Weights of a small GPT-style language model, trained from scratch on English Wikipedia: width 128, vocabulary 2048.
Each number is 500 + 25 x the weight over its row's rms, rounded and kept within 0 to 999. Layers, rows and columns count from 0. Numbers have three digits each. The size before them is the row's rms in percent of the matrix's.

# layer 4 MLP up, 512x128, rms 0.202, rows 412-511, columns 64-127
090:514531485477487462465448479481538510499551438470522515502497515452471462472471497465445465496548525545515484462487420513516534532485457462484513495508502487461506470504501495500506489505500522
110:503509470503509520484487489484490468493473498523508479476492463477493547485507486485476535480487483488515499521548479457515496477513498414491486476526570507464534436488496492495514482506513508
112:486471486482484500491460523494485515480521470445471485519481484448502489502501532527520516549472523503486454463520438494530503443501514478503522480506501525528486501475503517526501488525543537
098:478499486505504535470462509533469505506511478491527498429481483506501527465532531501484525468528513521495481493508474548493534500541457519496492510471513488505500505506454525489481467494490472
098:538481471490479505502556481522533473503468513526555540545510506459516523482477498521467499490499484535527483491484537514476505492528499505504492524539485465465492459520469515478518505514520521
106:482488456492471488474484510453501488509493506466523520522525522462461540515563474515519507477462471507518469529525494492506484533533491520496503500566504521495490496467448521455521514513505516
100:462540472528461496518506528478500498494487519517496487502479460469487526444459544476469515511487490509501500476508460467520460545458532514499555464503525482491514488492486531466497525471479479
096:542555493457476519516475492493501483481468479545507465484501510528540465484474547484487527510530491494531506465519558529528444527521501487528492508488520469459542532503472525498532485517529539
090:559468493489506530480483512480517495520503521490460525490499500501495513517519533508514504475461501568526551480516521459497562476511504505508458464489548494504493483470466507460507479520522529
093:502493513504504515485491453540514471507482497500510535515510520548501491490478547499516492511485516469455477537507513462472508491489523502471494514525472515537437491489512488489515515493532517
102:522498492519459440460501492482478513471535483492525519523498469479510495522483499494474489513480500511496492435562502525447529511531513502530493477501506449539499524504506502476475503494553508
099:472496516484520528490531483489523508502515516482514539486505462484463521509535462488505499489518533474483500521521538465511503470497522499539505514469495546511546515534549475473473494518512512
099:506509494532510489488510489527471479565525542530537520525416452494500478507509481446506490512518500494500506499510501471505499485554517522521491514542481461522496482498503453495499514528507495
109:501498458527456481502481479491536469470520547474510514513486556491504503487486504482506508524520511518498504458478509522455473482513528495483472504533501565528523470486488513485533514484501542
102:476485521490477480537496566509470538562524486533533469524488491466449554519518501524484513509512504522489480485485488504495447491499529521485512492520530482524512506477528520487547485504515498
103:485527498501454501465487539464524467524495504458505516507519524491484527535487481502507471507513484461502503509514507505518496533506498500478475527447527517483501475460454486507509476455497484
105:493526495517556522473504510473478475517508540497479467489494458464463533447513466447477507495517502534498517482502504454491472498501518443492488509486546473477486522491539510503497520488491513
090:549451492487508472449525476463505474533475512465502489506495527449512486436513474510472456502510528490512528519498489524491509508469455483506504460520466509509527496495486519473495525527472530
105:463525469503461494509504500528492461492482474506557508527519500467513472499511524526506517502473509519477489485489487510487461485514536470530527534526521569496504479553482504502486510498484560
104:501497505489529516509533530481451461489465496459531547509478457511527504524531510535513452495516454458486483527539476503515517497485479500485493472516519539508501488485506468511461462467482454
100:475489491507505510507467526445520488499499546476498485507537518477501532521509473501501489493515526505452453484440487538517503512505481543492501502518521487521505541535470515520474510521516497
101:524502527423469515510512504490517500492487538481524496505487486468511469507503486517528526528498515525507511480528473503452467484500505484495469509492496517434492488504519483474499452518479511
097:533496461435510499502483510500466484495489504486543520503516490513555440500496524484518503539516552516460473512502477510453483522508518509481552501518473452513512513500497496499509496490561509
107:506474498517483530496481505478472558499464470522522514549482548500525499556482495506499517509467509532468464503506480479490479492554518555533510475543526469528500513445485478509497523522509510
097:500482468498492490485510473500523504466516495509469517514475500490486533462508527453458483490498501505505503479544438509548536465541460492483528503480503489457546501510499530558460442509529500
112:520509510488485541517525463482496513493486495477499489520490506485482453479545462507442500474485486522465497497496498528551490484507534462466517513509473490495500490519493540475462515490486495
108:511507509483502531472509465471519465513548448483522480523510484456510514469479504452468486504530503508514501517502502469498470445499483491516461542512459552482542506516493516522466496540539508
095:499484516559519511481510526521495547500486496501525480486507459504493558476464512466486541515523528482485507514499480506509500492464543550551515479537492467501535518492482560542514531498518487
102:533549507471494526467482529542470516494522496537542510455525484502537522545484469547465466544504481511499474489511489538534500494502508445472531487517522454512491512521496515507516487487492467
090:507517546479503474521537477513500532501468483468532535553484462531475505470494466493506554526517495537500472505471503502521529505502497523533463511494536514494494505482457485570500492516477523
105:482517518489507523484506485483467512499498504502571458498544453492493522496520488547515507502554500486512473514480535468431507473483504489523529499544542524492523507493496544506466484476462486
104:447530488511495488471522471530490496515503490490506511538515487468536507499539514503486540565489491540492490508508525520512476441491458463478540473514482505527486500535556499547470453503499527
101:490485493493492468495514506520521482473471556507547513488480523511490488488540474524512513499540460529496466510501483523494497498494506507434471517464482483517505505484522505526518539522493499
097:474524515483460516470511537525506494548538495528523491517567488471510448564515479509470528485549454515526481465513504521482517499469500507489476458512494528475509502481484497508453503493529516
104:466468528516438570516523507475487470491500490501477475511486531509481521469521479500497484488518477509542502494531527506516494519529516499512526450479496503471489517467518510504474502496480457
112:441529460470475518479467488496505489490486512466474458483497535529500530505432470499492492494512472493509481504519467476468526530487523476518482499512536529487485492475470563520470487476493490
094:513489477503509503514491505488476471538495467502487540524531522448462537537509508523517509534512439465470539543492496509520517537505521484491505509461495517486503516442531509557482505531483476
104:498491499541498495522535513495474506453470491504496503484494505522533522460509480516451529478510510488501498540448495494531476546500524488500474475543511461478489466509468457551487487539524523
105:517525485501531531522499537523543531562502520506545511482515484532480555533514434488533516502498512530483491476472529495540496499540536461525445491500466493512512483513490501501511505520494511
102:538505473504487536491497497500514515508486500450486534516532487498490515501529459482520514509512462449522460499488522522507473545508526435509487526492493474472507491478484483475547508450503524
092:513484542513510543482485460514464437510522467459510496496520507560539458523507501531504502478505525495523476502507518520470534541515492511510517462509471506516460513513486495500509498518505477
113:495495471545515504489504522551468487500523510477531474476485438490500541455485502485517530506519507498505480506465498466531484500491513435507486476525527493488513467493541499492461508492510493
105:496490480493548493493458475496457445489495528452489524499510502454534492535501481496478499459460488496505485505520506501482495533525553479522503496510540518482520470520495461486503458504513531
088:485528514481496538486469534486534541530511491518531543552554512494499513502490498494507489519501505507491480459479485507513517473466540484525478518535537480496459498474511482495504475522522475
095:545468546544529470517507522495534459472510465489499530497517488501450483466463476524481526493516536499501478485490507484481485478509538516534538458421477487549457508477523523491529475496507499
102:510502503440492469478519508510466457510505481498456505537492481476555503458511467473516501496541456512464485504547536547505471483518484504465534472524480492495515479507509513485526516507551529
102:484488483539532487519541476508489489471492567486471526481497509486485510460515477505497477482485474507541515530512505523530502546526549481528491498488543512500484499510473480515527496507510484
092:523506466460498550481498469486464489492530468483486504511502486489520504530502472533534483499459551526479463563484522466471482493504506481509560447548518492458468494469495459496483507479491500
102:516524503539488486479487534493472492498532500481547521505526473490452510478527464489473529512516499523499486472544495483538461571479529448482502498488460517505495497456539492470477521458484499
098:523471505505499521466480549495501488518474498502482519484543466499499567496506470489481481501501525470503490505494468524481522513457498428500499514499477488499539544480474516514510510488457500
099:541515467493512475530453492511468488454559499496456525549485485560508495467522493527503532518504494503551512503504521482498516530531479494508497527508492457501494506552547484512502487491495497
097:480435523516478508523536482508540500556504543470515456517486501475540520488471488540524452502527489492478510503487509464531538522541508483563489463501519487493545483465445506481491544495516525
099:475524549478487531467485488523525487542532551566530522483446493484458468505530515507479533505502531513522489504496507522509490502495521531512493493479527472525505516542511488563489506512523501
107:496559540523516487511504479520456547485481521504553479549530508488500520529508493528502482518490503543509511490500539502483496500499506480474475491524522514516483520482540489500490476520519550
097:528500477520486473472498542520522508521497475538505500498507485508497481493504525528492565559526488527515527449522481498475511480491476497492480523500500498501501514512470535493535502520468473
101:524462508506521515511516529469527487497510495512513472541491488497489508506543478476516507486519493485505467516518525557496515526496515523499509487477490472523488493476460526514489462473512501
100:496486485493473496465494495488539489473519517522529526526520480479444531470505496477502533481527501524485481476490527493473521483486496484479480532484556520507501470523535515512519470513500435
101:468510493534471462501515506486536517525478480543456502500470532511460494515468552549491542490539524519520497507536515479533491506541525519520502541549475490499513542499493496549499539502517533
102:460533474530543485479512523506504468549500496464515526501550482482528527503513464522485539549469512511518508503518512498482484477515522473535494489522524544519513501519495489512512512503485489
105:478518484539500475491512493450511500500500530480460465518530486515489509491474513504479518503502459502449464502442482517495478500486550535523507490537545505517477527521487502502397532483473512
099:481519497485515491533480466477521503542514484501469470554505495457461458516503486497476506506501563493475516558502461490509487486527520489531511495503531463539508464505546491520471520484500478
099:539491513512534494524477521487465527535493537514497505481525484529477509523528525528469542492494512504466476505488487497495481481500515542486496452514538509520449483489513538454499467498488474
107:510505530483536576508525487493506504460499507560536484539507467549472526470488511510506487509532542491485469506506492461535514478466535507547471519502497493526492524488508502519489510466533529
101:497510511516510477483483494495503490483523558502492535513480468496499482462478496496535470518517496496503529488504506543515539494492512523502481489510520543510516465475463486516518489491509453
093:464503514530488553513475468479470469506494501520483479511510525492497520474483500514495507476498551459496483520486484447449507538508501465529489458504525470553518495466497498487533475500516519
112:483500519547510499507492494478526513557511466523556523499496509560518555525505482534513522484510468521491484511498495460492512482459538525533512473500500491548525531448502508457464499504533536
101:491461486484468527555513525463521516508533469546550523533479483490512503495531475510478510459471497494506479457524477526529458463492474529499516488487519494485535500522500519528479528473440463
109:494479508471494460499524502488535482455479512457494509544512529510509509502503491510490484430505478479541481470511504500548505511513539508496539489485514489553500480497490475512475531472533467
093:479542478522516505530500482481480483531529503508489489488494508482507473426513500470483526515488513498498522473502519518471517459484532501495492482467487537503522488542457518514522499502491514
093:476467471485526484495498527462510480546476508510493496496459539516488504530470514481530478555475496508507494521495479489536506495506509479509535487515512491497519509507505506532503493512535521
097:469519490487473517506498496502519468473518496486488478491483465559476494496494483531465522473528475521499555486446510500525492512475459526521473515469497471548465474484490491565506493519521575
090:458496516531528473490485541488504479507507449457515489469535436484524497510505509503490532515518495495453476497505557501493496480480518537466476490513441530477474482469504513486500529510463521
108:482550484482497466460495473539526488528537503520482532488489482469479423510482483484520545502482514514532475518519540503502500496460482516528526525539465489534439519512507481505538492526490536
092:486532436474485477504538505526520491488494510513476503504502503483505498515498469500527526528486512473502496532498496475523547509490486504431501476514502479525530525532457490504496518508503530
097:476498508485499506492515470516496473556516510501495501466485529500540472468513486450509515494470534494512523503506505514501530478450472479500501465508532494502520514511495489516488484528505534
107:450493487473479503449477515505523454521492483545496534511471512520534477487536472515534523522495472485510488508532490491451527493515524521507502543501519499487485499518505523503477455533504450
092:554501484476468571505533508515528471502499509507542463449500492479509468525476500478493489510508534447477518538496508517502504530482509483486445522484489465499504524438537478482453542461521479
101:479470519502523519435495485496522524534517536475504503507485479486501509507485531467546527516536541495514514510536499468501511507427507493524486535525482518523551498487503527476508506493565496
104:516503471455531503522497471531521486537526488514491552491515536484535460496491521500496516483509500509491496532458463498485519506517489485539477473509484486482560518483445512516480537485491548
109:555488485482490504479549499462543489495497492483486489511483479546506544518515461497522489510523505458493480543485471512478478450519505498501493501509511507513545517489448565452483476454491505
105:472469480502529512425520484470510519487489509463494494514516475539489506513529506559452510513478509495517505522510498471517544493477493499522465495494511462523519484475460548548493516507546495
104:467531506507485488505456482483496479494472500536494533532523485534503537416447513484537484538526527486537512511473514511505528494491507493495514477490458496484522502460496550532484494496498519
101:513517476476505519482484511507551559520468527542474530535511505489488491533536472475506509456534537528514506519481482484546522501498488486507485457511509519488531504538463509484512519512521527
106:523452496506486500509511523508491532511454562533498486524478479477503533481504517537487480534514504474479525522492503497517503529523537525486491517527489519512481496503525495521447518474496546
098:466470507492480537484505512564512462496504476478535511502455493512505496537479508546506482469540503503534494513497478474443464516512545515503518497522529516482495515508451479470505472532517503
090:477470486473503544464495540500535540501439490468473507471489528511498526486523519463506482490512504495492527521541482487526476491472521483489513527489524493469463493495492464488562500498500513
099:494489532409514528496461497501507515497554463490505525485488479528506492460500491496492523515450508479500453479504468463496572493476504522532502454478520535503525534526455454499486465498501480
097:499518495465520543530497488493519538522516468529482519435446472504500539505479462529485481476513506552500530509472489488505530533505546442485452484472499498526521518507503501502515535457510469
107:513476515499502509488525492481473515520525534508507474558519523494505536468492522502457507538524525495498467466492507471490527478539509502554458489481515527482511527512457489491497495473478494
105:491523497510478527515465515493488501490460561503508458511443525505514569502491532524505454476536502486498528519482475527474519496487514536451475510490474526470491539512540514539454488506521455
098:508549513478558499468490517502530485519517495431479567476500476530495534501527481480524520517520482485486513500497489497482566445483508479521540506502529526537467478487507512510513506496517482
097:476525527507455514514504531485480491492482480524507523486539512506492546522518506497480561472512522487515557525490495460497512509529507454504495498465510527506486505528501453476544487477465506
105:446528489507465496482520510512485518495471536504530507496470479497448541493528466578470486509491501499533515522459518500506501533499538507487495521519455491504429527512505455529522507476475537
092:500493492520502473530485487491477442517467495503506455526517465468515505510478520539504496520545514460472486466451479507498469530512514498480497506513469486502515531500487489449461484521477473
103:485488489519537495505520511496533539523490500516481544507497463471509511469515524515509559478559518523526512489497506510516498475527509510527475470488506513514504512504481467522466592516502568
096:468480478514504545530483516485488462522491507499511513498487507512512478493463498484479547531471491497513490469533451484492513523496510499456444539528528527518549522472499488489529528547505496
096:518469509515478498483503504474496495473415541495486494466481499476508515477510516515471533527505529473470498471504489502511513529527520504514491471481498498495532487511475494503506486547493522
108:473544526539571491498512482532507494505496488517490538534503499507483503480514537507480534488524521550522439469464511504506531488484519511509486506484466498525484503517468489498523493505511484
097:484476509505503530497538510529542496484502469517527519517511512535531478502557537484509473501542523506521508498504503517474469491501513461483512489500510544492500482478505498448476499515515538
100:494502510504489509496493553501522516470494531526498488481528477520480534548528427555483488516501495516483487477452471539535495481487505525510512504489533497482522478500475497492526537477503490